config.toml
num_hidden_layers = 24
num_key_value_heads = 3
head_dim = 128
norm_eps = 1e-06
attn_scale = 0.0884
tie_word_embeddings = true
init_std_up = 0.026
lr_mult_o = 0.742
lr_head = 0.00552
max_grad_norm = 2.0
batch_tokens = [65536, 131072, 196608]
Each number is 500 + 25 x the weight over its row's rms, rounded and kept within 0 to 999. Layers, rows and columns count from 0. Numbers have three digits each. The size before them is the row's rms in percent of the matrix's.

# up: layer 4 MLP up, 1536x384, rms 0.0781, rows 1112-1147, columns 0-191
# down: layer 4 MLP down (transposed), 1536x384, rms 0.0686, rows 1112-1147, columns 0-191
up1112 096:546528495516497493534453477521511507462515466497448514523476529459524510534514498516536493509523470519521476532491497486523482475503553460518459506461527569559463518477485512432469534503461493578522479478544479521476512495514514520452464474487471458461498536515500502531482523506468563505504466485472492524524463524508493497517466479481549494504469470516495500482449498461474496479486457501525503515523508512475504532486488513524488494520527513500544470531539467462486482468544497494500447497460499499479497508437491492509498467462508537523480522510465501504486464511515542501
down1112 096:504522489517515498454512504508472460536507489506533491509476438487451480535488506507538507463529590482491528519528524493540515474486510534498523526458526493506512499515555550462490506470510444500471481520501489541519506499477474472497505512528473507556507486518543485501513522493525482531495494516488497521504475516487496469485493468535531458586510476572518496460487467524467518506470541528536492497538491503529510510464484530506482514482487519513501487500490491512514501497498521496517536518513489498474497493478521468489517510516498514477488537513539541528518507540513507491
up1113 109:535507468466527489501553520503521484530490515490531482465484508540482502446487460493544463503519487511482468497493497502519505524485523548444474482513517512486465491503510488479507538511512494539497530512481545458494473553500509517500510516498490457508489452494461490469482512522494519562515462510469497528545486514447458513484542469484511502515532537482498485524473492513532519526481505536497477503489490502504500509530523478473523535534479520522519478522456475477515462522479486524484505495509469543522521552526498476529507469534499517498455549509504424506506511513516459526
down1113 104:579484493501500483510515486479482493538513501458492484533470519452520521460499520500468518483464481490511518505508464475488534471478518555498512477544500496487439488509443445532481521487458504472503485500475472481459490476442478541485522512513520494495475478491515500490509462521512487494484480549475530524513498532495477463535492520531549513488484462486501516461523459492504488515450471521446510505460454501492445486464476479443470494501500524493516476468503498549496492495463461527528471500532518476508497491499487464522525506516493492545495502486471444491514542502503459473
up1114 095:512494482484475545482467528537545526466535467546527491478478520522525467509522495524523509484499521497514542518517469488516488538515498519508514498497525479516493477485481461478536482507513482507481491512478488477513516496500539553495499520479485514517519526550509513514502520480501475483498518494472506509530492491494519514527484492460463484532521464482525474543509529438494488483468506490536482505501522470493501472475533500477472476469491433506541478481516478490498519488483481473526485445480475488470484510494485425523467461476508472468529486498492502511504482514477502475
down1114 093:521501511500515487503492527498493540538484482502500506484537504492503538552509504490528495501515494519523486515530508494484465548504489542544520563497478480494505505456558491472544524485484510533532543491507526483507511497471483489538458477502469507494496477501468504508512527496519506522558525519507508491489477528490451524514469484492509472536489479469502502499484491505497476511489499532519506493490522504473539543502518534506485508446490525536487553477443543489504479522487503488554509458512512526492501462535480493476506508506495524513498500516484495510493489490501499502
up1115 087:513516493504503523500487496521551530519455515503489504503498504498483482500529527471489498516508503497494520519499483484527491501465500485508492505502552542475523537506458507517515514531483522517489540543529434512477496521526497487472489500548486571528487508501509441494510465508537490472515493486525510492535455475501495506507504472454477496499523552522506521474501539530501490501497499478492504480550497524496537499510468517510537450523518480499487504536501515507511475471507527511501485511506498548483504532485512520515470489503505497489488532536502495513492464474537521473
down1115 095:481486488522486513463512511477488570472471465538492467480471440503480529496502495480544493487546505487511513459500505524487516495509535488532500547486502528527457487512456560512387499449499537482487518491476493504494485476506479514489506508482488500490514501495524510485481499530526524483517501487477521533495472496541495515491508500471444496475496516542459508495509517466487529463438480478498528486544519503512459504506539534541475545503527511531510513506493480466540504506485514474490517517554509569492480485445521503493476483477475516504528501501498528494527505509482493497
up1116 101:511513468533474456508476508489484538510505528478506528505491504515516505514481506525487485537480473507525442496490499474502486492504537510494526542508527486460500512513482496480507505493507559508461548461505484535470498491507512531530485499502501488478502483529441451487467484515490489539495515526483509469509496499528515480501476472503440517503518504559514533491508451500483510497480513503505435481508500544529481545495489530518502490489520520504442502498510541524481473512552503493507498524461546510475506483474554480502493488495517507527528500489520531516522424489477482525
down1116 099:530475453476482511533515531486469505514526493488521536517514498492476462518485446508518510491503547522513507481478485506501474521480512496508534539514497483500462503500521488474499470506499543461476503457500488449527516523523522542480535504500513510484482453488474471513487478518481463495508451512478502449528523490519507473515508441515472483522468517492535519475527551474530494458546500496534504480467537483552483500501496512499484515493536471500492486522482559502514480468505519473505491534454494502509537518483513531508483475477476475513516491459535492523516527494474543517
up1117 093:479512464494534488515467531491494507503481483469498489493530510549497521507525463488528529576506539539467525495453478502482499529523484521471455491511502564530467495475461501514536468493496482458520551543500498458540511455502490480463472479514512494502499501492521506476506483516532497491497508493475461495494522525488489538462466444508464477483476474531506490511527486504506513468457502523489489513468489540495519414483490538513531529502524493490497516486525509518434512506516489494511531500510472518478511503478535518544520496483485494533483486516489514470473500486487527518
down1117 094:487530479497485458500513505499512494524458475458485487496466522506486499504507467508502526547473495505463512505489446518515508477521477489529524522485503528508491510456494530517532475530453540519473502512465494470538501515545487533522554487496489515517466458522446496445520497478526491551506487509443518526557517511512473478531466494478494503532492483476489503492506479445464512483477485500478521455526489496486466491498527525507519510472528509510493487502534501537498500444471474477499480473471507551500485542533513497472507477494455487472490504554515462475457463500517464511
up1118 105:519492479522506534497490477523504503520521463483516489495486496533496485521479569510506529527557487533511487475515506505494447495498512486474516539492528494501523513501454520434529529514489504502491502514438464516499477540523498497462495526514518510460507490498528478541518478523515533488510500500452488479522497535546489463497498532503487518490462540488501507480502481498513558483513526494529509502460454544546486498514523446472478485512498510530512493516495525566533421464529505495501508492510541452481509491481498503507466474538477514502534493485463544465518509499468501507
down1118 101:486459567511485486502522529559493468515479503467539478499538515494517502457518474488534512510486485461521525471523488491530498509483519485539489517475490505511515456550479511502487453471490499485512498485509529522493487495474511487463528455469523542508502482517494515497516484516483487503528453538458520510507520497459468540492472519558510496499496451501495524521497556494545471491492537492480495529541487452514528476496491482505528503524489510447543508509500529470522498479506516491496524479506499493491465503466482484512534539565513451507511510500527476495514513473531487511
up1119 097:508489523511491530474521525500531522499457514509477518500522531473522518494505491539479535539504524484502487504539516496498496513452492530472471479458511491532499509470490499490512527500467502530501466468477495488484478547502526491484489513516498476534500461469485489463528523489534531503473511476449505515477460531508506520526458517441536537512482486493492437498550515552512488520506495501526508502519501450541474513536450487480494470501513530500472495489490517482513529479513516481491519504541468492517472502529566499497488481508473549514518507483524471538514550484509524453
down1119 097:510441477505491431509500454521469514467540546468535503524504480490488485480514508514504490493467477505546520466515462495495482501516498481480502528512518502458489481495485455495536492499506492471499479471535479501526499496488465473507485489487500458522534491499545512566495524523543494526516548533459500507459500524472485496475534491474460524497504483533543554495470495516483546476542513522493463530549519492486442485465505478480466483515516509518522488502544468515543499467503562525521483488542484508482485511511511503455457507493548517480534514499484493540505521474489523471
up1120 108:541497470531478493511498488524518481499571525481499504522542506534478539448456493499524486518495540496486449480478517451528534463467476515486505528494515473467467499476486533518497537457538520478468475477472510548473495512482575481463493462523504516500494498473515482494512472477494539514486508471490505505465505513485548484509508468496476518506495469495501487467520515491473487504499503501505504455533503511527452462517451521525543513476498475465517448510486464478505512477526475507506469529461446508493511524525493502545503451526517517523501492506510551476496514507522488487
down1120 102:486457503502498475503468551513561477518449501486485499494467510501524500510491504464452510513503509449503516463461512459514442520482517483509551507490516505504524480487497498511470477496555505484520482494519466458504587512525515553481512522463486516482501524506479470526479490527487465484486484512518533480524489463470512518514547492468525530468531553488466488507485521486537484501462487499515498469491490507516516525532521489467500484487454452505512505452542487529504480495472533529454517544503516533498482495476503519474546489512456466510479481505559458483489513489542510515
up1121 084:483496515487502509545558538506471531506485490451518456532515492479498546512562520472482512460516541495456503527511512507501458476477492507455562507486481471523470532493551494499508557500486510503479511471488463524483486557501492519496497549479484494497529544502506502492478523503492515494494462513493467500476506540537520504494491488539483516513498500467477462464538547487465537570544449507502492512481491539444514509506507467489462503477520536473491487479518493458472496481520480473455527498509508477531450494542483520485516478513516511511482507478508507509507503504511504487
down1121 094:488558499477462508493505485463499532500496473490511469501500476473474479496548487502495518455480511514490462468494485518458480488497517515510499494469540505541487533474532455522490502492537502535492494523500506500464495477489505543491461471495481494512486508506497517486495510497511491533485470509531504497539539462523488492490512454439531529446511512497490498508457490462534483532516461481505518483528554495498516463500492496545536474463539493533527515512525517475479475505523460540544503463509527492509506530545482497550473483507584478441459484467510514487523494520502449517
up1122 096:544531458531517539473535505477520506493503494475452507496524517499498461521515490498495566538490538514496493485509513519508511488523472485489469521472554492472484531542456507515498513501526481460510506480472481476499495501506497500488469489488510478504502487483495521505485512521491487510503470549464474490534466508495481515488496536514524515499510465545471529458455496491479486449484537493533463515528501511473550494507516527504460499563491535473460477481502477524517517541521513523499473439502502473507503496501558508550512468532504534487470468479470497530545500452460495462
down1122 099:525489513529509510497455482498485513527464510516535541523475543504516532518521483486500492476478506499507456506539500502462437492498473492518528496504471529489522520530504522530500498506457525496500499489463471493546504471523524521476519512478503479497507514492509461479498546463478474510505513487484535508514503544503523481498455507518484470470510451487436497516502498494521523513512508466494480527491458477490498445501500488494473467548490483481496522451496536536518514513453523516447503476450488536518509501576432567519534496541543498502498542556489491493483496489480505485
up1123 101:486457488481493490508465454518427502487513468490479505488477445505468521492503498493494500496536510516466518477511505481530483497521486494487538503495486499472468497510464512519522516532454479499520502465539504496513501490512498488519523507494494486474533534537485498468519530486481504495503470471486478490507470477504480521497499478491486496460535543469502492545468486522500529499470532524479518501462488552478512540478510484516531498507532552531489489506519510484526510498496498518511535506476483524482527537518461539522437518475510501517552493504477518485475463505470471510
down1123 099:461478504477459463514468498499461517495509485509496509476462473512479495489516514497513511487531486508468518473449478527541518513499501495480453474482501510476453510518507460495527548485488506533538525492505479505496502470492462514512482491477470558495478462465452519471454486511548516479498480514483542496539538476481529485536479534492467488535531503493489514501523494486517479488504555507524546508480486465492469516503474509529523519525515448544499514499482487443504522515464497456539540515491511438468502521469477494574488457477532503499499536504475552491488497514510505468
up1124 097:484511473496555490538490490505540506512476514552525505484493534498512491565550582499548477569512528505486458445453473562488481533522515508450513555526473487525508506507485517512513471484512526487529510497528494478507489476460481473491476520529509477512524474515496506498492493502505491491509542485504490555488497498498503498521478449495477522570486484493493504480526478474491489498449485545523498550485468530467536478515449532501469485503521477473526479523501490531519541467428489534540501454524493493471496452503519480457470522526503469534478542549491539501478507518515505458
down1124 100:482490501504525457500497477488492518488465515495506515512467443445469522540508490489482478456500499475476506477463557464508484533502463527512471484504484496510477478479474510475516524454464523520476468479488492502482431512512499516486500442510448481492501514485482482484476512542490489522467428498500528487529472491498506514491476484526546469501495481521581524506480496517479487503507560527480507542511541528533542512507559490506463522519475490477494506479468450465507512479482536477531526456498499503489479505518502487500501480485516459477473493463494494526517473492482508464
up1125 106:453480480516443468494463469512506477513492475465522500531495459492515523508471467533515479512543496501491490498508526489536506513501484494494485535545475472501519490483511523536497464491495521514506515502500528479487484435490524542468474449459479489522516501488484493525508532488477496499454535519565523515456514488521477440494484531507547484526570495479464496496499517533476489516542521530491506506491537488491460502466521482546526505493551466473498514506484463483564514479474483515528474546486535470528499471519479477537528486464509523522513531463462499473525473524494514530
down1125 095:454524519510484499501482516512492521514496458511494493450508466486510559481495494504501522470517498473534478464524507514490516523537496503517475474496488505457492515513500524473497485508534476445505543487449521469555500501489505478448504531471531511501466488498479505509486510506471506493556451472495461481543539502557476445503465497526497506517511474514509507504469539501482534503467509479513498503494502462522524492481518527534524531491507530515497442474483505509465537511529512485490498464505496502528546539496499519522517497500459520488493476538460433460525531463518523465
up1126 117:509469480463463493485547484537524512472525510470481476457500521539494486468472502540483499465511527520505513510520493506522496489436515526495510479476571516494495532495481471541507510497514441525549505515496504489472514517508522504481460490502492490512509507510489522504444528476461525562506555488520464502506540503510462534561500448524514534466471531488528477479469500517495557496488492523497511490529472538527519475509458515504498465531517472490524490534502458468507473498507552489483514467470529478464518534519470475486512470538484508524475542442476513491493483493509514539
down1126 117:494507510485470516503484451493475549476506533527504497511491475536544495442513483473523450495458493524511524545507515502521505501502528478488491513497456555536501522490483539480519470509503491513497486492477515554493526534487494549494516532521488512471509528540532465501505533484501532515555532536518437518502488492478491487523524486489513479520503498488522547509451525502445478493452537482545500514519521538486477523511513533485528502566498497532512487551438461468484508485503502518466503513534519564495490504545482529506466520488531509471489517453486519522506504493481480499
up1127 114:488492508515433510511549437496527522532532537494519495541513486501494521498528482453478525508495506460492510573568492503492475522520474551517488476525533531460484509523522468483519537517415529520572480562546450521470505512469476487490481514517483498483516497532485494446481498479511517489539489451525469555493491480526472514479512481495513515514470515512484479492538462456497476525494501483494456465523533514490486553483483532474476468482470475517467513528519503457517506506464504502477499522485501509470483517551506485486514478531515509475492486495475504502514533506528491506
down1127 114:501541522491481467516502499472497524457478495492472522532545497495477513507461532499456523475471461512522534514507514481534497521507498492497501520527526483497478536523510488500543504509443479510523502547512489500504485503503558496432460537484465518475520432494472532503522533560522529484430512509466470535485505490542538507509481484501516508494483486499533482499516450496494495472492549490474518485489489510491509521487488494514499531491498551484477494483566501520502505515445531479509495538499518536516505546487518456445499508506459518488516491513469495453518500459498480511
up1128 097:483476546442509526521511494514481461527453483475563490497476495495502512486467489502498546515534517481450492512499481505510500472471515526501523532478465471482513485558499496506485525506486486517459467481497487508520450522478510497488499530507487468490502502526502508523469460501502480525589515536525484502469523505516492504492508527518527474484459521504542544536540501490532455544502481483509486478540522544472488539505510469519444479517493488494501460507530522499461519485481506506498562494497489525487449508520516483469519481538543445485518477496497501508470503482441509504
down1128 095:492494494472475495488465508504519522504468501489501507527498500500486507534493480517529553499522509496491473511559498484493511539508539470498471499538509497503543460482489519482487498478499507470503499504445499506458482478493505494514512524502545501493525498504486541530486512480492542463499505524507548521487511496521504472506461574468518462472489477483442533476552514430581481536522522501504486495512550538510518526488494445500489465542475472488504514511506510488465470505488510487479508477541502526521489459496505506480526519475476466529488484487500500464524529511469517484
up1129 109:510497526471445482508482497492462474484566479473479517506464513489520501514535551469484553549503481490558496499503467527496536507523534489488451514516513507468535531480459519521453514494506505563509480500498508537516439455497487464492461521476483485556505499497504494446474523508445559507473502470476504513482500511503470523468494515497477523508523476491497492494512487480488504523508511470524479480500474514511460485465489431515520468517521524456470511513501503492519541492505548523499507536459514500506533502541527497462456478545507512517484504501463492514492525484537489514
down1129 110:552511475520492462529524463439498506562503487435470518442485489491539474498536513539491492507473505524487492511499493484492485501544508468528481520510461517479521497506468512550515516485551500534508503506471525517504496481543515506475522514424511484476463501438457503521519478499527529504504542456481484512487508458495485484505470523522501513523518476455511477470484508476490488530470517523499497484525530487492477488524518476485510508522523502490480501510506461508489517498515537437511500541532519511491523477467496491469492470521485526536463498519517554482532541496497527500
up1130 085:489451540495487502510508539507498503493503504469482511525473502521529457508493497501541486564498512503486495467517557509506492499520503522483537492474503483481527481510506507483521498524510516493519524443536520472460517478516534531493511478497517449457477492499510483486487470527460489547528467542515475533539522497523545524538470532529452474512507479535526514531491499463498461508515515556505505493499468481494474497498486483523509509525492573557499513500439512502504547486510510473486500487534456477492500460497474515482445506517533518447484462492506497461490553504481498491
down1130 081:477491504509514490518466494466553500510536486499514535498472495528513462526522507486527500506514520521501468467501522528479512450476549512501463511444511505517509445554509496529484524487510519519479495566466487498536493491481489492476511509514525493476528474463486520511504484504478490506468489489457508524469531493530509513489519479482528484483497500543543505502466483488490517508538531503485515494475463494482500524504540501513558505483531526502487528447512491505523494521506528496516457502509509526514461479492504471458479457502535521571501536520494505542526534490495501499
up1131 097:536506473487502484509488497492526502493508494471524525470525502497514524471431507440508508484501458485520528528517543483497483503531458474515538505493499496483533506493462525470510500526451482518519565486502502466460492484511472470509443445507508519547506490457523485568480506494524482463521519524470501512466489502503441533482508446483530473480502497525467488497529512504483498460487474489475471549489509506462523519496495457512515523521473495508451490507538438470493467532515538499540559475493431508501524528507518470505542502502538504520475478478464484502484522494521538502
down1131 099:529518484511503504501458482489501479514470471480510522519505534471518510484477479517498496507525476525530534535497479479507499521480506527499491496465569509499486496519484507488488538544495545465550506481488480520487480492474499499506517492492528522487464522436510478464514501531535490549548458466532466539495516512505494501474477442547549475496457465509491518489511502466523461496485457544494516511508509506510521497462538522498525529544497484548514492516558511473507506543495518509494511496489460494496519496529474545557477448467491525567493506503503512528519512476501519513
up1132 094:514473485525459508475495513518490483501547492517487495474535453512535549506474517464518511534562484512500530508523538491568442491483526523505486491506525527507426522514506480486463510507516495463491458494505525494499472503508531524504519514495492500524484516503475462489498497501470469518502529510561501487497523507483481472489507543523547463504472520451498510534481470537536495493504488506490538498515477495476467520519522471493460527492494470512538502524525523543504484484519544518504469473486456531494517512518499561508486532516505469495523459446508513489509520510515555510
down1132 089:489532486471525493497455505457497504495469501517503492495506556497466520505481535469512478495521530459482447493478482504493503477491473531517511454545544495509484486500470486497493507468518507458483499514499517485509496525530451483559522413489532557486530471497496503531527488526499506527535470498490509471501473526487474493455546506530495532473526482505494494501512539483495505493484485495484466510489542501557484528483495508491546502490537498535489539520504512469498501503518498502474468499500457523462513541526512500528464481477489520483480511528528473506532538500532516445
up1133 103:523514500474527530544495509540502499448481536540484485498505458526527518508498472522509496523496498488491488477519505484472472506501479499503541472505502514511467494529489533530509443534503488482530449508491473468526498495470565508488487511501525495546507506483509493496542530512480494486457547500502472443492500503488444509507494485487486482516532533496525501440471469480500508485523464496493515467525513514453526488506495473548521510499491524494484494519473505494494493467494543480488457540469501510512470516484506441507547520492463478546482505492476489492462490491482432528
down1133 104:484468473433535491479566503477491481514485520424496539547501499518487457513496530505505530484474462526476519494486534475501517488467468492511499488516470481501537457478495518512499475484539503548536494488494497495478520484497493532463456506502552524552516452494505500508515447516538457516500491486484483500487510461496495477482499520475511500512442484531490482500527495508449471514481508515504505478504467475477491484493556477534547527479533542485553467513492474471499546553517495495504497513513482506491542468468530502475527500484520490528486497498517512527490500468553514521
up1134 096:535477511506500539506452480497506531523532514480479537542526493512480498521470491508544463546471463516519457486543504496527471468482496460454482502488504506491485474519554459462538500522483488513473518509553517514504459487566508520514513451489478440531484540496492506533505509477503508512475513481520483514526494510486550481505504534464482535487484530497495501515554484505513529507487558453530498481478489466471505518524531457481512470483512520516522560451480473504485497545537487525497533512494513533519481507555478469496532476539492497483467510477528499480543510541510458545
down1134 100:494516521472470436515516488467460492488483470502509485517534480493484524493516456544497474498535500497494502500520493511489503506462528483501505511514497520517525518501485478472551531493546518488489522524458486495494548472492480506485480552512527531455513466504500514477514533512533503477480502518524471476502527500493422518557515525519483491477458511508488464518493501530502501464491471512455497540499496507507493500523534524487542511508450548473457511521485497507500519472474524498490513488548516496479443493491544442459482493501446524519519453517520492522490543520474476541
up1135 121:491462532469475475477552472506521555485498515485501558509491502501507523504512481493426477483544492496502532516490546522469509527504487517535501467508515505480470525526501489502471499489492502525502476509494465488461488485506503468473486515518471506533541515533460474468509481515498491542499524462547483544504469457512514508501496466449520492502525507472483492498502510453491440513489533518462512526510497508538485548467530512481467448462477535522484515512506510475508483473510536512560480456484492495526490530524518514471519488514495522462500532519456508460517533539520538507
down1135 124:492529501483473494497521486498540485527488537454542507459491467501490509529540517465473515508506515494518499505488515507503502505476501508502519498516543491453496481483464522535518487483493502529520518495539511436520545475457527520461523489560503503479477493475462510502537517497498487493505557482545517516479464459522503500491471455450521515485482512485548517514518496488477477528494517513512531539539516514538485544506499514496482524516494476484473496497510477538515508501441473453535476495474442491487494523518494534491552497535492533462481527495504474501492464479500503491
up1136 096:504460462492482492446483482503523481490521470504528502532487514532476523530481461542543481523491474490470455469474485463580445508504517538473520437494491502524501504487514479481512492537467492536465504511508478525483479497506467514498477504531509517516531495482508498473532477474515487544548469476503496480478487515554493478472519501517553482489492523480501512497507517537525467536452511531490499490500492517489476499486491451503532486497540486485519483517511508496447485531505482523482484467464527531508442558527506471493474499486481529455515503515531465535454490518521474505
down1136 097:519496514517470484472522497517468470501479461523499523550501504467514501488471488452492513486468503503487457508515476463495510488518506525460463483501550507505521494521524546473502472506437471509505468471508459516493474511512482497472518507532508472456529524449465465483490485513531494489528530539520501517497489494502494496530482532486497508508525519485492526509523527508568498496495480511479528516513476493509456477489499511503511542462495486466514510491525492517502493489477517473546499456519498509523474515474516458571512507505580513486496469491519496488519510459478506487
up1137 118:474529460477518500497485483503504541540518492504509538469528513494495518489503491447546504541534494551484507508463491473490502465465523476488508485459484481523528477533483482560525512537519488499481491507494476498492519466533482508507523472489501470515535523493526487531483528493530512484507512493464514494523464506490500517513493472480500494519534464480529497540511464530470516528433521496505459539478454514473535533491531499445522482503485496495477500479485541465571499464511499482466496519504452495486524530464500472502490463486493481505510481483515517493515512513494507453
down1137 112:506508504477514507516485497470476557526477516453519502487476521495489501506515485483498502460529518526467519481518511497461490511491510499449520476468478532508507446579508516516497496467483501490505456455540556550477496522494536519517503498533514498523510467466491507529503461513534497538528492446518453519524473467503519529489456522532502492455504502459481446546491476560538483481460538508508534527528521518534507491501536450506545518509522494481506502507507536503528486484506486490544472538448502505518504505499492517552477485470496499464517507494504462511509507492483501521
up1138 111:492573530500550512491515490493484527515504506477457459491512487558479491518490522512502502482499448502504511483512504473505478513563482510481511495519497517520452499470529455535528515516527468535494464515519523543502527424509487517500510510540526497525505527459470522526463520469520482507473512508460471526473507470471520470491492535501473428498482496525529466462491513486519520515497535436472494477486505515472489447530490497518488494510510512490462480505497483470502477504508459489499497504529514487545530516496505502493498500435478504550486468489513501523534451465505518509
down1138 109:506497514518513488525503481472479493491504498498461525497506524471492493502470513469509559494521531508488517466481541491518488517535462569533478516502501507488465455458487508476488499548521511509501543530553561496498463491498521497484491462523496539495517541526493530492514489536524512474487561502491475505474543502513486506498466481470477492519510506479512505495511472492515465515494513475457526496492522492470535573518481462455488489472509479482582474520488494461504501482558477451495519488517524540515514479498510554481497490477488485538497502507503515537558459488520479492
up1139 095:494525468483475471497469487529521505511553537463484504463458467536489471500491466490539495472487493516504499544515493463513485508476509477538494508471497465467530516525529494501501469555486500504523513497499516532457509514516504501552506508514501496427538506512490457515513505535494507513505533501505503532490499478489501482513505552518506492492443484480457519494482483466516509490501514497538495504500475527491466474523473509489499509470494509500506489487529482477536512531508511481581513517520520487458508458523513517530540502489456463473510502522507528467520490480512522518
down1139 097:509495458487490497509502459469490529484449495513528483508469545548463488472505519522472453529548502463484533487532490491481492503516549504532499485477475533554532495530503475535491470492491495522497515536466452516501526487536499502527479508505499515534518514492508493479461500464546473466522501474474488517499492476526504523534502470512499505491489464438479540548482476488470554466479504503453488482491505516547534490453494521507525515494501499510547514472478511471533504507527548513476497460504509497504514480503489478507506462521491484503512478488515499491471496476548510506
up1140 110:502507523499414477549496484489503484494465497510508541510474490443554482487512509550516503505483487558517502532527460509498541547497484538475511505465505469495501517496521477513559510492528489498510509502515505496530493478446521540515517479520522513500525476503513488501527519487527464503499497503487494501476513458494469523484525535472478501477448501521505455498530531504517479475509487534484502487547513480506433524491509504533517531494537512466488523514490505456455467483500495506564521499519500489558474487520511476501453485505500469495504543509525513494509477498485492516
down1140 100:450520508506481499522455498514489533513452496492506513520482549562506497502468488487488479510470460527454487497515471482488491500506497477489448497513476566541518448486512481526478473491504491495460523506503513511537523497499529449486508517472513485498507518497486499467516466489500541512480527497520513501491550487470524499465519501429471452475481514504474467464475507512488483515522502472501519512508461435495473465498516513471493468469496523559443496463507501565476494511530508471502532490525455506464505471521518426496494482523469489520485501578473505506453524531502519499
up1141 107:579480538477494487508491502511520505480498516519484495492515483523496477495557545503511503481500504467471473509468504493521509493496481514483488491540490541427502490515500509530519470492448485464515508450490540527457538558470460520496504495466514522552494486508511473521481499503533497496490482488531497512548489533473481506465506530454540526515488467537514488484514421488462496513546491529469509536499511529530525497483492500491475466463535482474507531494506486509544504474494507515471502537514521478541498504547472495484512532528514481496485455537532520533483526544462527518
down1141 108:488484500529481486504522488479506491531477529501500520553487507487517488504483532509516492538455545526473528510523483466495483511513512522520520533529491519460500517476520474496490465509465476507457462470520480499468543444477495488500473501469469473483469541442511489509469533545508457527502508552526500462476537527507544511483508492475462438505492530484527483503460535489512473499436518485547524521438498438527462461506518501484482490496509552510504503500488489470553505532527500543536494433534488466473483511511499502517482471498496495487522491513512478491519458515484475485
up1142 096:486531454474494487491520484497525504501521495516513523471482513515501461459486516495538577496501515485496518495528462480490540522503498531482497478554466519490525490513467512524513483537516509498523501487508495511502530490517518512524517511514482514475499499520446463467510495473462481512462520514481483498491495497476491504503487491483501486484496470518505507515552514520478473550524523511461496531446519503506490546500498506487512509522509523510502514466468457461522524455504486487460486540484503531516521469505462551508481517504505496503502476458525508475502537477509497511
down1142 096:512495509515486499515495507514457489512527498463477496516483519513475463494494496471484499485493515496510491490453548548492535474498551453476465468518504502513493489469459551527477534485474481519523488488535471438488486525527509510487515468504517477530507537480553493520497493487517518542452537483529492481523471455499498471503538479472498492518471503497493496512484495490497456506484455504505480517513484474514488505502515507492480502455489457504499490501521521454463500466541510509481531510477513492492505484555467491466503461505499530531490502521479458533552491474543540485
up1143 091:503495502464486509503486481524525483519542470558489531505525528513480490490524566526530466530504529482497477498502501559474445516474516488505518503502518491509516465470442513507520492514491465503489508497490472494498446448512473541509463489468473484544464534516512463495537498469491494526541499484445485510472517499508467485491478493456468494500507489467521446491544491479492510483497470468480497514471490503543463415461490522505426480505470504483457492522565465475457538540474497507509500529516499498495466506491515508482478500446544501482481528508503484523547538518502478548
down1143 097:518486509506478510526519511479488551541559509512515476546493506487485500476498537492491451510504505540510432532493555547474481512491522521490524546498500492466521550471450500460532523524487537515467509514554524526514499496520490526514547503435457548487484500474509487464513487547484482505515490461478507475473499494480500508508509507494467488483453499487486507534535484486534501527477496481502503498488525459483462522502525482555512512548495502507475449523521523484532496500452532475520469486541465500528464518529493502471480506473498472511496477527498507466520491509487529495
up1144 108:481444529463501472496496510449501494495516475522522509462533488521464507481516493499493517492478465533519497489543496483479456518499491520468537547512482517526508476464545466516530471502497513499502516508488469525540528519522490489516500537508498467489548500481505508510513534480482507475523505420480517477480522512499479496529518526497458501506462503465506541494475505529495513517477552474477498502486539482526517493463528501464530515494483483520459470517509519492489504560484523501482471508474517484511501512503508521490502494464509492489558499493473509496508483455522500492
down1144 109:529494489496506514504478515519479521503473506513490541502495499539485449552490516482489482514504546502515522463542498480513513520506547523491533523504511495507491510526518535464504546490518473496510487489475448505481487476532483572498498539524510461514504479466479480489468502523473505481517483515508536485457499495511521497519485516527509505474531475489469516454487512491490490470451505518483517561460454513503454479534485535435490524495511503496477469422505507551515495507495541489514526504502504467511523502457464490509512535512533493486468502518479531479507462495526504552
up1145 094:517514496469518529508504475476507515499515500525518480483502501511515482471555490536503508513482475471474518499522510527518484467532491508513507522470494516458511508466508519484494473524490458496515499491506505449470523486491560479516460548527499518518529533507469466481524444515513500469517543470499502483495455487494494555508543450491504484489464508546478487501498471513461477523512509469529527526510542508461479505497507519488518510518512499505477546494524477534525497502520482470490509490473472439454432506459522517507499480491555473499502471511502512504515478520467489535
down1145 095:474489483450488514497479511500500503475461516490547482527545469537522518526515479500473552469508490495515544490505495482516522489498550474491524523551474496482535531496470481488506514511491484518442484488511526488526445513531523509502497448505516492508508499507497484486496472459521447517511519473483480529550442457483480502485502486446511478545485515518521495509554509487480516506496494517503519501519522505497513504504546526488528504503511473512520552508521554465516536525517483436476511463479492476514532458472494518507508501482470528510509495467500471522488479519518496541
up1146 090:483526500464495542543520516461477478470465514513514446482518532485493491495507508516511505493510476484470495499453486524532462466502527462442544441525521535499520496477505476492486523445437476559537495536503530513519490476506512483463432486533506480450541513492526480501532487530478508472512494511458472497503482483512520516474487454492488497509488504515498523551503499462529548536459484505520530510453513533466532508513543529531507491497518466526508468484496504536482494494499506524503488483491519486520507485512470473439492470507485493505486496494507494480465490470500476471
down1146 096:517504489528535549486514531494512521517534485524539500478487477431495505513488523504515499498455532462492493529467470489467563480499527550553472495499541475483488495520467489495508501477425505495491538484530504477493541472495500457497488496513468525517493504526495461472504491553518484454512495442488474475490537471504480509505486460463472497501532477471527525473483520496461513494492540509521469516514477531533526501512474527496545511481507511565523491522457474504505509485483525481525524485498492509487455491461494516447465520498477461475489525517504527495538500514468511498
up1147 109:522527522505519465483488506514510507491555531509494488491490535431497488502472548493516501513497470501525512451535503510498495501520481471548481500507529526459496499478506458473557504464531498537543494506534474501556472487481502455480515533526505500476516495534492510529483517524489511494503456515504504488518527488530536543532496503513461455515497467490536461496484521471492528482466536489486515503501501512505491499507547458490507471512508533493525484533478500539510517486485548506476507494525489529507510479485524555504457504484544496498513487515526479468494470516460509509
down1147 106:484523482517478526469509467450524524463454540425512504526481487484520489535526516496488466482465515530502521486512490496514526492484527498531539508530547490494521505504484496477570510456526468485517518495512527516423517502461492516478504467480478486492477507509495515530475540500517459547495504515540495520495526497513478477528456450515491505539455481474530518500493511524535540537453481495494489467499505515475438495509529486520460511519506543495527515492474592516530503531491465506509485498468478517480500500457514529490491516487542479535495512465491480508500517506533511513